Each number is 128 + 24 x the weight over its row's rms, rounded and kept within 0 to 255. Layers, rows and columns count from 0. Numbers have three digits each. The size before them is the row's rms in percent of the matrix's.

# down: layer 5 MLP down (transposed), 6144x768, rms 0.102, rows 1313-1344, columns 576-671
# up: layer 5 MLP up, 6144x768, rms 0.108, rows 1314-1345, columns 576-671
down1313 103:112152161131166115135126142099106085109128112146148088149113115162127105148136105192181160121130086083149125167112132131121112162129128119124140126171116126127104118126184108151156179099129141152138160131120115134102122134127093118128109138131174161087130109108160107096160118115120165114
up1314 104:154127136119163093143174121077094126109159147120079097127108171122103139165104108147122120166094158162160093147142110105150186103098104130140162166105125102134130169087120125161129175120150136142132121146141145123143159112106148127109155119106107111133181113119147100099123112135113133128
down1314 102:128195125130116122158190158110108129143150143130147172128123142113121084169181116108162122142097119153105104099153126097156127151109107179126142141144168117164138129107101162136118120119167117140139128116173142098092130109149114140114106141091095143145180142066123115108100104152139160104
up1315 099:189124118147168175115114120127115117174099136121114115145118131111139116085123154137150118144168099149100149099168106169112090106084098110152116131149157128187138140102166137149134115101141179126129142132156134162115114156136156081125151140136160120105136101113109133106123089126111085149
down1315 090:111153110067138144137164158153105138101185147121118146103128164156158156073082111128086139173109132106149149175135132157102135195155116111113128125122118129117149112134118142124094146161121118076112142124120098151176124142109128153146122097116118133161101109179169126114139103126143155131
up1316 096:122127163132164163107088113141134139112107136174150140097118123139120109127148100134121112149123067130084088103153128108088125142109094162155152136146147140099162119166105168126114146156088118111117120101102178136129131124164131135161122150143132166154097110133136130136110129134136133081
down1316 093:134129066137130102113143118158134098126124131158130150133104107127093151115145146148174117133134120109092159142141143145169142111143129173155106109151147104144088148145139112144134082153142114166154129136112102123134144110118128123120130111139118140153142168138129133139121106149097158162
up1317 105:124137130125078137148147142101171093182145156136117107156147160097172177136101084161137144110066192111150117142100136139088141132139112106152138132095135161145134091154122181122157117167145140111114145125145132099090082138138132111117125091106106106127126189100132123130125137115161129114
down1317 102:167133142095137115150142115158108093183102112143144171112119104152173117118139111126150082077115162163133104116160133136165166111099117135112146113113166136148131116197141142073124108105118150144128141133111168139117147124107137109120144126133090108137096156159101149118104126116116100114
up1318 102:146135122137156158156123112092133104165119126159121134144136149109162152147150124135105145131119140140114119154150182132079137132150115124147096131120137132136130117138104130107125126168113173131137160080108167142121149112096144151148121141110164065119116105149112120131148159143140108124
down1318 109:120098095109151131118110169162199123146137103115158150146143128096116169130078114127095158168101150178160110105151143092115123157107126093140101124145167127134102109105109147138156120139086149117079152108127123165140116145158109101134161096145140127147155119136134128135129105088112130126
up1319 101:064127102114121112107133138161172139148091100128156117127121096129147154180111126130144112093123075150166162138124148144148138150142105146122132122137145129122168153119110119114109126116097154100115128142162135157147188090161122141135151136122153170126132106129164128098121114116102126113
down1319 099:091149172111129137140151118101123127171138195139150135094129104141142160132146150140119109126108141120129113175136141074154106114120122148135103153129090100151164143142140110095123115128131132124131150133118171111134130139138137103108138159118117138109098113168139081108133094155107106115
up1320 107:133133113165115141118129086167115104130135119167111123094101132119110109147138138189116131119127142136126085112103072137135105083135117103143167145102154129107110133105121178128115132073106167097121113118108133131116093083129180149147122154121139165103147104134159100126133165127121159110
down1320 099:167115123088107083120107118135099111141150056083127104147094124071178164118134095141111110113134160101135133106146183135115116144123082164102141164142106148158111095113186131081128120146129129112174148147143134116140103097158125126109155146101191119088118127168127092140143142113146164152
up1321 100:131136130089101110119130131166102108142128135113101110122104061119106137176129185130100120158122165137164127121129142138137115133128098133137128136174085125136146130119109121148141123206137133108107109124114094098117138145133164122113135150157122113139150139150152196160133118130128132130
down1321 097:146126155139087118110125143122127130091134149142116145068115133135120168142136099096136129172132099109160101130125143146152125129109166099138117134143133102119114148142143136144095095122120156117096132143125159123094125134094107116148140126131124128123089166131118080152116124146100142152
up1322 113:123128144077152090114163125057120118087085205110119156149105117133108121122114125127105091126103106141142142156127119168085103146104113167072156160115161114102139101173135109135154159153184130141150116168126131119125117119120116146057144134189092129091127118128118133158167131128158135161
down1322 131:123142103151115145134113149120143132118134112118152129142096102169115089107120126164128097142155106119121139192127124128107155162164155165087130157145108089168144146140158153138102149136114142113126152103092117130102150153149113143141176156127122157112154107078124088168116139137151156153
up1323 094:155134132103164121106131121155148136097118096152132120114147147129112147153166108126151135204125140136137168083108108087104106097159139150129138137138121140114135107133156154116161123130131140087124127148126083105092171110152129086100132129138158135178155089126168114100138129107101146140
down1323 091:114149124172115138146134128082134142119100137134116123193161139137135080105088140161110103090098100149157113142160156174115129138094139084144135127126149129161123107125123149104096186082122136127118170106144127139126120123100186131139109145088112118107130152094126144138073157133123111155
up1324 101:138137119105133142141148097135114141132113120053113120109103081127099154131106143109134149112111145169151159092143110099136136158186173128122120147095122146156146125070103116109124122098168121127104136088123155085107117161132117094145147109132137119133129146142105169124129099101119122145
down1324 100:077115151131127110118147156094152132075127068136138109112143137137128112106112135123188130113113147108084142116122131120100101127078094124138112115147156125122135135139126124146161096158096121141105115147135094102182131163089142159138116149153123126119124139115156068147113164101111134128
up1325 095:151118093102121109116123128111110143113110137101137145136176139119167121152118055118142176147151125112101149109132101107117142105157127170147142143117080167142140149127066124099155133148078174149105143141112091098095133106141109103144162119124165167118095130158138096101122117159132152103
down1325 097:146096169121120131121045060122128150137145128161096104141118130104103116160144110116102132120099120115154113120106099086136064152141131133121146102071153093132142095129160141086098102136128161145130141104171112084109166123157158091111173139150142107136096149101137112142172154103155102142
up1326 104:147111186149133123134080121171143104134078085122136165155180139135086118134126115127177160131105152087135108161139136125123142150110126103141131146101143158122084097121124107142141094170159134119120143119128123122084113119113136145169115073130146197112108100122104176145153060121159097123
down1326 137:127120098128166112107105126107143131121125140115115144125097099127133116114123114122117125141113147126116166069124130114142112073121118112104108145124108131133152138152116116114111159101146147121111121106123138139109107160131101137116119129146128108112131120134119139134055138114110125143
up1327 100:145152105164112128099080155136113123110181130132141142139126114150118111100168076110115142155153118111128136141114118139100095091146138117140090140147114081122160120161130098111119155163152146097114171131126091132189109139131112059127088159146127138133107105117102157129114113120119108140
down1327 103:094158118119113154162136149098149120123117109120175122112090120110138111093106152154149130170144108130128118107169144165130131127151131088147121096151140120143105127123107120121138145127120106087129087150155144105127148111150100162119140128172121149150109130106140142168107094154108117159
up1328 089:088060081139135108130085120141116129130108145077118122142096063093124120081149114121129097109111148117113105108115119140147170142123111114092137131127158104120097101103176122125150109092119173126134149165150130120151147118127124118161120147119146115142081108145115151137166120131130139107
down1328 089:117108102149105124149127099115113180096121126125161102117112107143096153173079125145117199112122154118099185143127161129101137122156140149124096107147131115178189124130112133181130124142123133149116150158121157132107086172110104108108142117173111110142158155107079089085090138147147155114
up1329 101:116136137152159094130151114135157079123115094157145126112138132166086184104119127122144119123095116146089144102139119139170112111120100132127143089096113138134160142130141134169135123106144130146121186167082125180128109172126168145139105141151113143117131126112129115120122146109102088161
down1329 096:173146114122145153098101128129079127129131161140109112109160125045086117104134144140162158151121134126132189143158108113143098130151144137085104132159124127144139119154145129118106166144130108109082088106102115119152121143103088120121147109156111132126130138134110143159064132169145097117
up1330 091:099132089082102123126150145185139137134101103139125087114152152168146143183116138141107131127107186095096130125134138137148081116181140131156125142105117130105130160134140115117119110126116147139100166130102113143142151125141111135147091150115116111115111148096147149168071142114112144138
down1330 092:059144166171138094150144148133102109125108150130124127060082120162168158103118111105099129143141142139130152094131116108152129123113111147124186171094140068170157121120153134136111132135128134188153082133116131148100134123111144130133136135139103153153135137095129170097114133086131156113
up1331 101:173152123116117134115156132128115187128109115078137121162135136137105090146119093110161123125118142126173089092176127188134127131178116092164108119110106122115091109131121173043142135155134170091122160126173123158109172121120136122145087157162142125131143116160133130118103122127113116139
down1331 093:069098100129145137123148134092144158134116172106147134113135106132151125169110062173135169092101146150113137168119117127114123083082131098127129128128122123102110167102148122150198080113108129141126146087131097076115141139117090196094107073161115129127123133107135107121149111143140163129
up1332 098:109145113117160131098112132134141112150101135130110112106121096149143112148123127139147104151112152111142146123097130124087117144112147135156133097131142134132122121127113109120130131126083092122138129148138121129122156068094114138093111175078164128110144123127113097108110100160117117142
down1332 097:134149168086132158119123134196106091104119123087119136155108157109080130104174132123186124120125147127147104110100112148147131139113151132099114096121112117083119090172115139099170145175137136114135106128077132096132117112075133102155147149153150150139135134138106140104128128141127130134
up1333 105:125169098091083123137174142137168156124172120118153144123098145101095154116115092153133171077144113147150158146087122098101131114078114085103161129115132131112108080131136075124086115091097095140107132116112144100129129114154141093129127141125122081092155140141150147111083144093111082127
down1333 106:153142119149101134129117127158151135146105110121158107150114111137137109178117132182067106127073114127104121099153151166137141125104124135153089151151145108140137099109107124080123106135134139111124137149079142124144116176123116099119171127084131135124102122105123094098166113107161121142
up1334 108:155121145149078166086130107101114140128137133133197108121118129060168125075086151123111119124104096070130141127172103111157133099134139064131142148131139071129120136111119110088165147108124123128137179103139151097178195120155119149134123155120129161113132119113147101085129106093146171089
down1334 112:118164118125159150109092132113147161125097162109108138117112157105128086120132177104091126129137091107146174104172105110170150142094133132107149110166181131151150132151106180088215118104113140140115151136129122144168146133137094106136140155107144145149106137157128146111139125108125174103
up1335 089:148102121137107106083127138096135120120126164101133159097111155164159118152120133141144177127159114142177140114151153117121086121134108127122110109142108091135184129102119130118080148112132180165131121153111058109141111108159167103143134174167127145102123113105122099155107126155127130134
down1335 090:108161087118117114169131166139135091129118164103132103138111139125122125142137156159147119108104068167104073109116124133134151055145151112111157130073137093096117169163131162126102098164111163116145123129142165074123165085119087159152107175137137120131146153132147148091114130087073094175
up1336 095:137140117140112098062163144092109130157158138142124136132145139152141105124134177166100074135134146115121161137099140135115128133133150115122165128121178140128104144062136122136109112134087170135195136156172134164110134098101172123136137130147107118145133103125140113138106161157119130134
down1336 107:127135124140143096126168120158092114103142121092107155172095113115131120140177071119113173142142100142127108154121121102159091147085156108153131151145112152149150109102147153131137135125111175136098091118087154146178089096169113119089163154113171100144132100097132127123130107103151105098
up1337 096:104129135137149070139161125125139103145129134113062133151178151142111166158142118140133114109130121114122106101083155173124142150147095179134129129168172153104118147100171123083134118177141131147123075118101150130102139131135137086086117123097121092144173167107147132116138147062092185124
down1337 092:109152130102112123110112174115146101130113135130120099124128158158105128117119118129087119083150097130093141058125118137058159086125115144114106122132121117163150124119134099160103088099140087167164115129132171123105168153152162132138145127138140146171104171104127099154104138136138084125
up1338 094:112137114150161147129165127141086122160155109130144102118083087141157128147130191103117104167136162112132137137097106154115109117163095124116118104102137123067137155138135112141122137097118151147127112105107123149167170139096173081175131088147143121118134108158137148151118128132140172139
down1338 093:141128087167131122100117112128124145120209094098171113114137105102143158125083129137145138174117089139109108118149098124105160141095147151132149085125136108171135123140148163111101135088112132134106154124130103144150130147104122154146143133141128137129127115125102110139157144151143132113
up1339 101:128110147123142113129135068144113155133138127108151091124109118122145114159141115131141150092139132108147125138130128141123135146167107124149146124140127118099147108119135124168095124123057142079163120127135152139139134124126155118141121113122159106162150142108118143132119138146128153168
down1339 098:131108102098142133138138141176110104125115144165125130066144118128134125125094127147135136105096127164150134098182137122128131100110111153118136165123155119109150139131138135166131105113119117152120156146131119130170148110108156107146142093127120121090098176128075085084117152134115092105
up1340 093:142131125125084134133114165136139091132150147118114119125074110144130169127107172150110104079101071136108157129105148101097157085138119097099105147144164129148137141128131158123139162127121100101127129102119137198121124102108142115079105128144107138156118143090141136172108138165140093127
down1340 090:093094091099140114135135089159078179104117118125111111149125098158105122119162158112133161136081142135126130116141092130165112151121135104109138086090098149112136155124100113147143124103123147145163128165140153096120149080125082097110115160084170063125176136095161109136150115084136131150
up1341 111:148164155112152170112109137098117114154110112139136114123100144139093135095123100108142130145114076132127088127141121160164127103121117117120144149135077150117114159139177107138106130133128086110120156112123141129138093158167180113147117160111109090108126094131180139099116110126161110116
down1341 109:155121109099096125147102144138119132107080119087187127123127123101174121154118141144123147115118109149113111104128111171134130105103132096106124129138136157134101067099145084136121124135100129112173146092138150130127119138149075106127115117139112084131122096145109096143103119161146143099
up1342 106:118123147168122153137122155141117142155093093095089109148151159154111153088100115121148095134092099111137161124116177159104136101137162110145122130138133147110117112097117116150091144137140106117119138077105106148117123113099134146148160093182140145144107141109132146141086111114083133132
down1342 105:133109149099153144132146129125114093151146164179120111149117130126152122174145169163127168109112108143171114165139115149133130132139137108117103127136133139116133152118087137076150173167142132109132127189127091108140140169146121157134136146128160162147110108184181162087156117135116153163
up1343 096:148159132099085127121183103086137104123105113107108120155106181136108093149069135142110134132124119101139167127127099137129121121121096158099126116109163110105128147078158179114116118113129193123158122145092169177155125117127144144135119098131106099138109118129148155139119133131132121107
down1343 093:104134121122141130130111135140140156133124169144122129141161121079120095143148094104157149156150137135078084130149097125142155133141099133102133137116150151133121140138122113116162099122114127104099134167133153114181105141086124123109112142165140139098118107161114109124150134136132169115
up1344 089:124146129143117128134102107161116125102093205100131143118154134132145162132151128128158131134193131134096109161147133114108154115120120139100153106119151075140124118108179128149121104096138105178133119126130143087135139141085130136129102127090110129132110109116123115145117095147105153113
down1344 092:140102138109100080095124138105120098149153108149121140157126115117110109148116141072106150101133094125137151098145117117100115164077122130131117125153156096137119103106134128109153150149163143145106152158132126109129151112151115121102102114123179155170154100131119162123103122108129110142
up1345 095:148094134129097089127149145144130127134151099120161146145123154114124159143104110122125147111151121087169165142123145085151139126149113109095113099137124145102120146121149145122113124134120135139115163159107116150149131104113115098140114107138111130149118132145128125133117126136180152123